Weights of a small GPT-style language model, trained from scratch on English Wikipedia.
Size: 3 heads of 32, MLP 192 SwiGLU.
Architecture: rotary positions, no biases in attention or MLP, untied embeddings, capped logits.
Training: a variant of SOAP for these matrices, 98M tokens, 3005 steps.
Each number is 128 + 24 x the weight over its row's rms, rounded and kept within 0 to 255. Layers, rows and columns count from 0. Numbers have three digits each. The size before them is the row's rms in percent of the matrix's.

# q: layer 3 attention query, 96x64, rms 0.434, rows 0-31, columns 0-63
# k: layer 3 attention key, 96x64, rms 0.409, rows 0-31, columns 0-63
# v: layer 3 attention value, 96x64, rms 0.418, rows 0-14, columns 0-63
# o: layer 3 attention output (transposed), 96x64, rms 0.383, rows 0-13, columns 0-63
q0 127:106111162109125119112060117153144113115081096145106137139124151130154104129188134134140104162163111159134147150121152153155101141097125145132100127140108114138140144118094124129120149078083101
k0 094:112101166173154138133099138120108110156163118121116111147152172112173123159127109145108141136123167122111080115136148137152118103091122154126093092108137123105153114126154136116173179152121096
q1 131:103112142136132175152114132145168111146076139142130149152141119117147118136134112102140104138168121121125158140136083209153101149127138146115085152125092106158153132121141129129137140177102107
k1 110:070129134128168140142065125109114121097138104138157110131121159152144115120146098118151134080076099143160165127104162141126122111097148161124127120115133135123119104137185128139133161139127164
q2 112:129123119141143127113142118095126148131179140116126107096133113130152138143132156123106118114077081091119119131133201090099138094149157132136190131136170089110106138108119157135138116130121102
k2 102:130119133114199128130135142170157135107097150146132138076132122155140125065149118107105101102119132117155159091125158087109132116139087142122122154116144102138109123140115133088131130106154173
q3 123:156101093129146118143170116090082119096123174101179103078102121158078155162104138136127140124123142099119105137104116083133161128150136113131137113132106111120141121156160123104105149116141122
k3 084:136096106145117119115181140096121137133118173152083092140156127113055144142112152125140102146137154113129094155155087101127116120127117081119114152121133123121090139173135134118155094136108123
q4 112:148090135128221106152127091162114120121142124128115099148176159090115158099105170107117105122098148138137099096139133129155103127134131124100150128136124140135122132138166150105157141141130105
k4 120:145104138071142127119126108094128100114144136152120083143089121125137122116107153092139117164140112117123124166116156179103168134159117147141139138129138125176113143122122104115082109059125131
q5 104:151094131116107150100164142102120161136117095213124138109106137103152148151147101161110118127112091145122151132142136152125151167142113091130126158145141148115119135150155146133119127165080093
k5 092:149185141125152142153105130140097127107130101167132126105110118104188154125150131149151160154098132116137130145164111180090120152122133134118090143108176152139116098076103117135124105128128126
q6 101:128105121151183107132141106144118134140155133109063114131169134103149105133093183156121146125119130163101103093153139099127129139105164154103159171124080127124121120135110135118153105140142099
k6 120:142152116108151120121119074100083116117148127133123080118113112143176140153111161116143155131147081137086110107159167144123162111110117135195111125108141134161109151111112111132125103097142122
q7 110:135108131107085129119153167138106141153091103123145143067078148158152132140106090147067135121118136130125139142112142160151152166109107080138126117139129097117137125152115113135097153137087118
k7 102:148135145094140140119087132182147124090087116119088138110136168114141095120142140139120168146124127161109125106138119134092116179133132104140088137146137120106155145081075135113126149121172117
q8 095:130186110143167135127176125100142118165142106138073154108115161123118125130127158101108122153164094133100125149142124167120117150126128160104100141136145166140136098154144110155092102097158145
k8 099:087132142168140137133145118117122094147129138127088130130123090112137123142128123082142178125123126130145124153155117132094167128080138166184116145126174139143119113107162114094156132073152149
q9 092:148096139143128135093129190135162100160118151152100135137086120124152137110157128110118161094082162157122097102105145101152157146152131152145123162136126124164129150156090124122125168152104124
k9 106:139096144146123136108141145142156132115151112114118168090077166112115155135135105098105143101132124172123102119097169138133184123130108179124112112102103137127121130153139128125076175130138164
q10 119:112155134152125122135121127152104188089121133120099134122138142133119147137151110107165154179141137175120129107122077160135101106074147140119101107106127158107148115125110123126121109088160180
k10 110:121181126118136088098156138146156126138082149151089166129112120124090147136151138123131103137127142176121149119127073145135150134074175104154116150103136116102108118118109101093143099131120134
q11 080:122153113158138114157127105134123166121156121121121113149179152129144137150162129117146100162167075137147125131149087133128112103116183125086154105144140173102117078108142120110142103122161123
k11 098:089146132141164102113102130159149105122132101158114134158165144127137131124148081124124149095061116150153135126140123124139149137067154160120093116169147152125143094113142124154165137161127110
q12 092:140151087136143119146153128140117156116137110146090099136167148114106113134130151156148124176171060135126117096148118123114139113107163127103142135108111169137141083094131113121143079112167120
k12 103:074126141126145119100125124143145125120125130154089149138130127125139164103136078128104169116112074162152127151133117161147168133098132169126089118137169130162158111100111116172163102139134116
q13 117:110141163138124170125135142124112142098123102148189146127126124132118142149116094140143089156084114115145125083099119133111111069067145117128140127142126120115135108179130147114130129152073116
k13 108:153129132120142113116120134158130137128108120140115113133127148139148160161154148174072151137125114172097109120179104138132113140085163096069108111125112149081151118120102139095119133149094104
q14 105:133144162116113158137072108096138125091135100116119156123167146133161132099153077114116099127120098113145122154117118171138141057126089148121113112111138148114126145104158135150162164124127123
k14 113:158109125153160109101145138152151156123130105141082160109131137124146138092142131135110105113164135087117099142120144123167114099158108136108125114117121144116129151103142149147121137163062052
q15 098:146133137129169145156156117102184110121156180121101160120110104068118153098125108150131129137115154131143093136103110091079153142166122122113114153128138145145123139161093144156153152135139133
k15 114:123158083149128167152174147106093143085157113161143146087099099126155166149134140106127083121163110114164098128129133154104150103130096120124109158105144129136131094143136124118108106118094150
q16 124:134163106147095109133147115094160123131107151095138132092131104143128129096072144143108134094104163107101082169138108122121139107153114090144182102118134146120096156138133096111124149122169142
k16 083:154169126119098098093172129144102114118122168100170156101126164123109096133116152103160124132145173111124152133153138129140130104092173094167161111110105121124098156132136147149125128154127093
q17 113:137158124155128115123140155075093114121121096150144139078136109150149148162064093158139116140126132102140133164113109129131165092127105120119145116131111100110151086169164096101102133141117127
k17 100:132125110122086160135186129100105140116074130122129143135131109099097112150132148120138103148170171099100133170143097108103116151173161104149114132132096125117137147139086137117117096086121119
q18 112:083123143152098177149068152136162132146111152111146092188137161088126098104182142082130126121098142142103128114139111115122117130134130136144112138147152138145101166118123126121149146125153127
k18 103:112110134158123140143080124150147123135131102094170135130120126120150134102097106152094107125069113145149117103089110136172140108123134148095171092145125110125156126123178116152104174162147130
q19 131:128131150148121121099090125170152164150114109153129106153135142089155107130150152097130104141155128193120172134165105150163111151096128095099097155107154126128121145112095149138125105139092144
k19 087:115117167123101132127098144098178084167163132128158103141119113124162156141105103151130143133106149143137130128058130155137129155120142158094141118143098087169173104136139108122154133133114114
q20 127:097141144138127113152067106171162144171141127142151117179114144120135110093179160126128118119146147147123149120170136134144122140108140160109095139133148155189111119139114112158150116099150136
k20 092:088121117131128123127084096148135112140149099118163136162122142147129137150092139134091124092105082153114123101131141130164187123099117164118150092158143143148178099115157104134120159127150148
q21 089:133107151137176169132097123111131152153137113118087124153154165098157161102181154091129126133098129124111124091102164132161100125116111181156135145153119172139133130094138105126128106129131127
k21 103:147134119135187162141087121104105113090150073135125139117103142106163117144134166119142127126124087141135136107127148143092173122123110165170123134134156135123135133061149113121102137100128158
q22 111:133135135112125108182069095160136172080153117115149122148150137121084132103135146118128129130161138186155129153146088152148129088126162176093125115119116119143116153120122133126154114116140135
k22 117:114140115052126116111148139112128146130108136148142153123083117158105152118142127131133091127163079156118154168108147168129144121134111171147159110114108094153169129145113112129115101096092139
q23 097:163146093137124121103128117108168137144139176144117120113113149124116148117097137167111156138144144155095103127131151111173099149121119096136164109184133171152097114175156120109093145119129161
k23 109:090097115125135166142104116139128109114123147115116120132121136101105134142087148082140158140102148151148121110124096125108167140100155092142121128114139156131098124119148098092133173093186187
q24 105:158156122110144119130089125112102103124133118137108106153149129124082096144084128141154146177122123149120118083128131093110140113157118155137124157062098128127112160087110139108132100088155157
k24 111:127149137171107136124166139111115110150159176149125129129113106139122150112116127153118138163176140078146089159126095163136129105127103151132137144072110117180124147111104137161159094113128146
q25 081:090139151138120131130117099136154141158140118148172177134126150131135116119151143090112126144115136122096153125108163178146067145103119161145102125166147091137109156112140130144107104136071155
k25 092:151150120142098151151138126087129126161128161067153122136111113128105114176095166124144131157143150119123132130135111111097087141137138109146161125108104106087102150163153117076121128097124168
q26 117:113147150150106114133147174150106100168094112126150127131091162139160139139123110142097102114126164116116129165114101198160139174122119081143096140124156149101101130109113139120112118121149153
k26 114:158139119134143111151113125175110148148087130176116140136114155126143141091176110150106142116133173131110126068122093144111093151074136100159131148113112177135113141125103126122146122130160132
q27 105:117142129103113193174109170115150097163110147102177151143096118176108141112134140139125080112086140090126142128137143148159149133115102161153122104106132139170133156127129138137122140149119128
k27 107:124084141131149161132129151152115113162104123140116149125094143129117133097149129136141144149148148085151111185129103141133160130154122186117101123065162169134130175095137136124105136114152117
q28 093:130113104117124112116146123150131162157112127156114148139092141131063165126160126116142141157149099160168155142095125145150134147123152120091106138119127117154135069110133121156084104151073137
k28 089:092169134128102161155109182122136108138169150111144138126104129116082140150114141137157130151116147140202137158123104131118150165147106147109123136116161093101147100112167099123130117146129154
q29 097:120139128139161146177140146163109102169112142111164099101104130125135124138084112154090108134103160102123121111129103173095144111109171142143139136106121118118129154146054130100140141111152118
k29 097:143100128104130147127137122164091119081088118198121130129118142148141163136154137131108168133132120142091128117130144172115138135088143110134088116082115181160148134143093127159120125101137129
q30 099:129161134136126124132151131085148062175140102109159146119116125134154100123098141145083106081108154084104100178129153145111133144181102140148107143149129122132112155147134134137107128115144129
k30 106:140112114145109140167136096084080115133130121123140082123132109157169099130112141104131140123149121078120110117120159115084096111126106146171139136137104153178116160134136145130134138064151144
q31 103:114123141131083107107139131165147124123128125162149111165121144119098136126162136135166091113125126152118146138133102134180134170124108067116111129136176152151109124104191141126139114180137136
k31 109:108136133152121103147087132132128173186162123125139134149130144104111150101153098171157128129096146146138138092129093109122121147139102153088167139151159139107132100138178098128140145178129143
v0 095:105157140104095117141134082118113159119116142153143128151095120157101158116135143176109096146137117165161146102160103149132155097130105126156086122081126158104136118095155080131158138122109135
o0 090:154094130133127115105129168116142116136127103120101138136104106115146112154141118084128117096149139100124165198100149108145128158149147120125135131150151086141140125144114143156082114160090065
v1 107:135137150093107120138131169168139135138150170172148165148127150115109106122087115131151088091120151128127108160126142095146115132100105116098120084138167149152115177131129103095162120099132106
o1 100:120116087135113152139141106088130132107137114137111139120163107104151125145157129102137150156168124125091120070131104144135131126145169119146124186115111104092154117078113112156082119172135113
v2 113:145136146124116127111109159124115152094142135200147158175125177144097104113083130127125137129115151111127123143108140136133098117095154124118150120167140148143146168136152130114182107082094125
o2 104:134111120117146116151115129134133119136094126108081130127144092082152140144155126126144127141138129167085133081146103093142154163156114127134124179100137124115088120113109104143095103204132119
v3 108:132113158103065096148142157157122138129188148118126183116137111126124089142134128148148083113133107175143120109154145092125122124100107099098123125156145122130090154125134095141118158122111101
o3 103:128119088104110182124132105128103143121109115169150117142127122131109145155150111074124153123103156116097126148085114145146147115153176140124112185126125105148166131058128127123131098131134127
v4 089:146098145138128136125138103140144105176162108105117086108133117125165102121129146125155126058134164125133131120128161095114108158112156129110149168146098083120165167159141148131105120106097108
o4 083:123164120089122098166155145104090114123114128146106138129121163110084174131140146145107167148073122126141094110110116138106125107155127139123102089160127138105094135101138121098164170152138155
v5 097:132113091139140134165117092121139160103105162193105170092124142152167151110130127156135150133150104125134160127149148140110109108090130123121105153102094110083157133142119113104140120095081135
o5 100:128136144107159081106107124109129128136145114147095085176091102098119107153119153132136128118156121175119129162119152101140070188158128117145150135141111137149078111130128126136110122168130120
v6 094:147154114135128107162127105167172148146105155125077173145119116122128151132128106143170144120154100074099092109126108127079127134112085111151127157095105133109138109160129117140131158092123120
o6 092:156105135122113142104088124102104169089174092121142097128125140112155125145117202107132138150131125144108173138139135104163112124102160102107171102135127110118079108130128157107137122151133131
v7 116:147106111113206140094164147112148118102078103127111144132173131125072149144149153115132145141127152115146125082101112127118094100148136146108135127112106125086140145173125140126131113107117114
o7 109:141166116155074097139116089125126168165136127114125130131096136150148114111114130175095078090121130154103151157148110111149142136130131106151123141132140144157058159126141130130143141167154134
v8 103:096123102103091113152168165141132140119111123135139145146151123149117142147171135128104096127109097143137127131204157150145162099142123127077122095119111117121109107139072140104109133168138142
o8 089:144122130156116143119123083116141147173143109158136118106120125140138096132110088122117131098148161130113103155056096109134103133109120111165091180121128111134172134096173095141130145108127114
v9 103:152165148104100090145152098085113112120165088122125106159117124191097145123122125153140105128130126162146163101134110131161135076126156123156146145136134103122141129120186127141122144139086120
o9 107:141083121113121146119160177156131143151070113118132152125083129100134172146174127123118109084108163098119127156095101145116146159153105124116103122134145123125123170122113138164125106146107093
v10 092:148116137148115083134122124135117177117153115101135151137177171099152098138170134100154129141128081136091090135107120140124156112117112110109131105154128113130080078126085151157112142148132144
o10 082:139103128102109184130079100170124123138122112114190135111116123174092129107108099121138159139078163150108137112142113130140131124093137153111115149097130145155159139090152138120135103094130148
v11 119:080110152152143152154156113164158130136122159103115110129147142130128156126166103117151126088111128107113097121132154121152127146107114124111084114090137125102121080140076139142125071139180142
o11 107:177134157119114104142123106142154112127196118147174110120158131148128102121093134130094133192140135087100110130117133148116098106117121110146188128137143127152144131105160126130127170106111131
v12 113:133109138137145114066142168083106128074133112176139133111130125139139108132136184138114152124149142144087131154093134144098135162123152126089145151112127090145173165147105128128133126143105126
o12 107:109132125119145109168116108124108127168110124093071122147122143111126134136116099150145111132115105158181115111142137120139078111182126116177092158152128173109107126142176098131131138146148115
v13 092:105100125095096114091129172125108149098127093126158160144118105108141098134135147103055096143089118152147127125151129121109140120187153125077124101143137143137098137113133104120127117159131141
o13 078:091136108167136120150134112142142125154098169139122132136161125166115098143140064117167129090139138131151118159088093109136137112098159144128085194102162126141154148124127107133122118123133121
v14 102:108124117133114134145090091110120153079157133145132171096144151108166122095126131116115115145105109136128113109066133104100099147079121108138102130178137162140129117087145131148121129089089132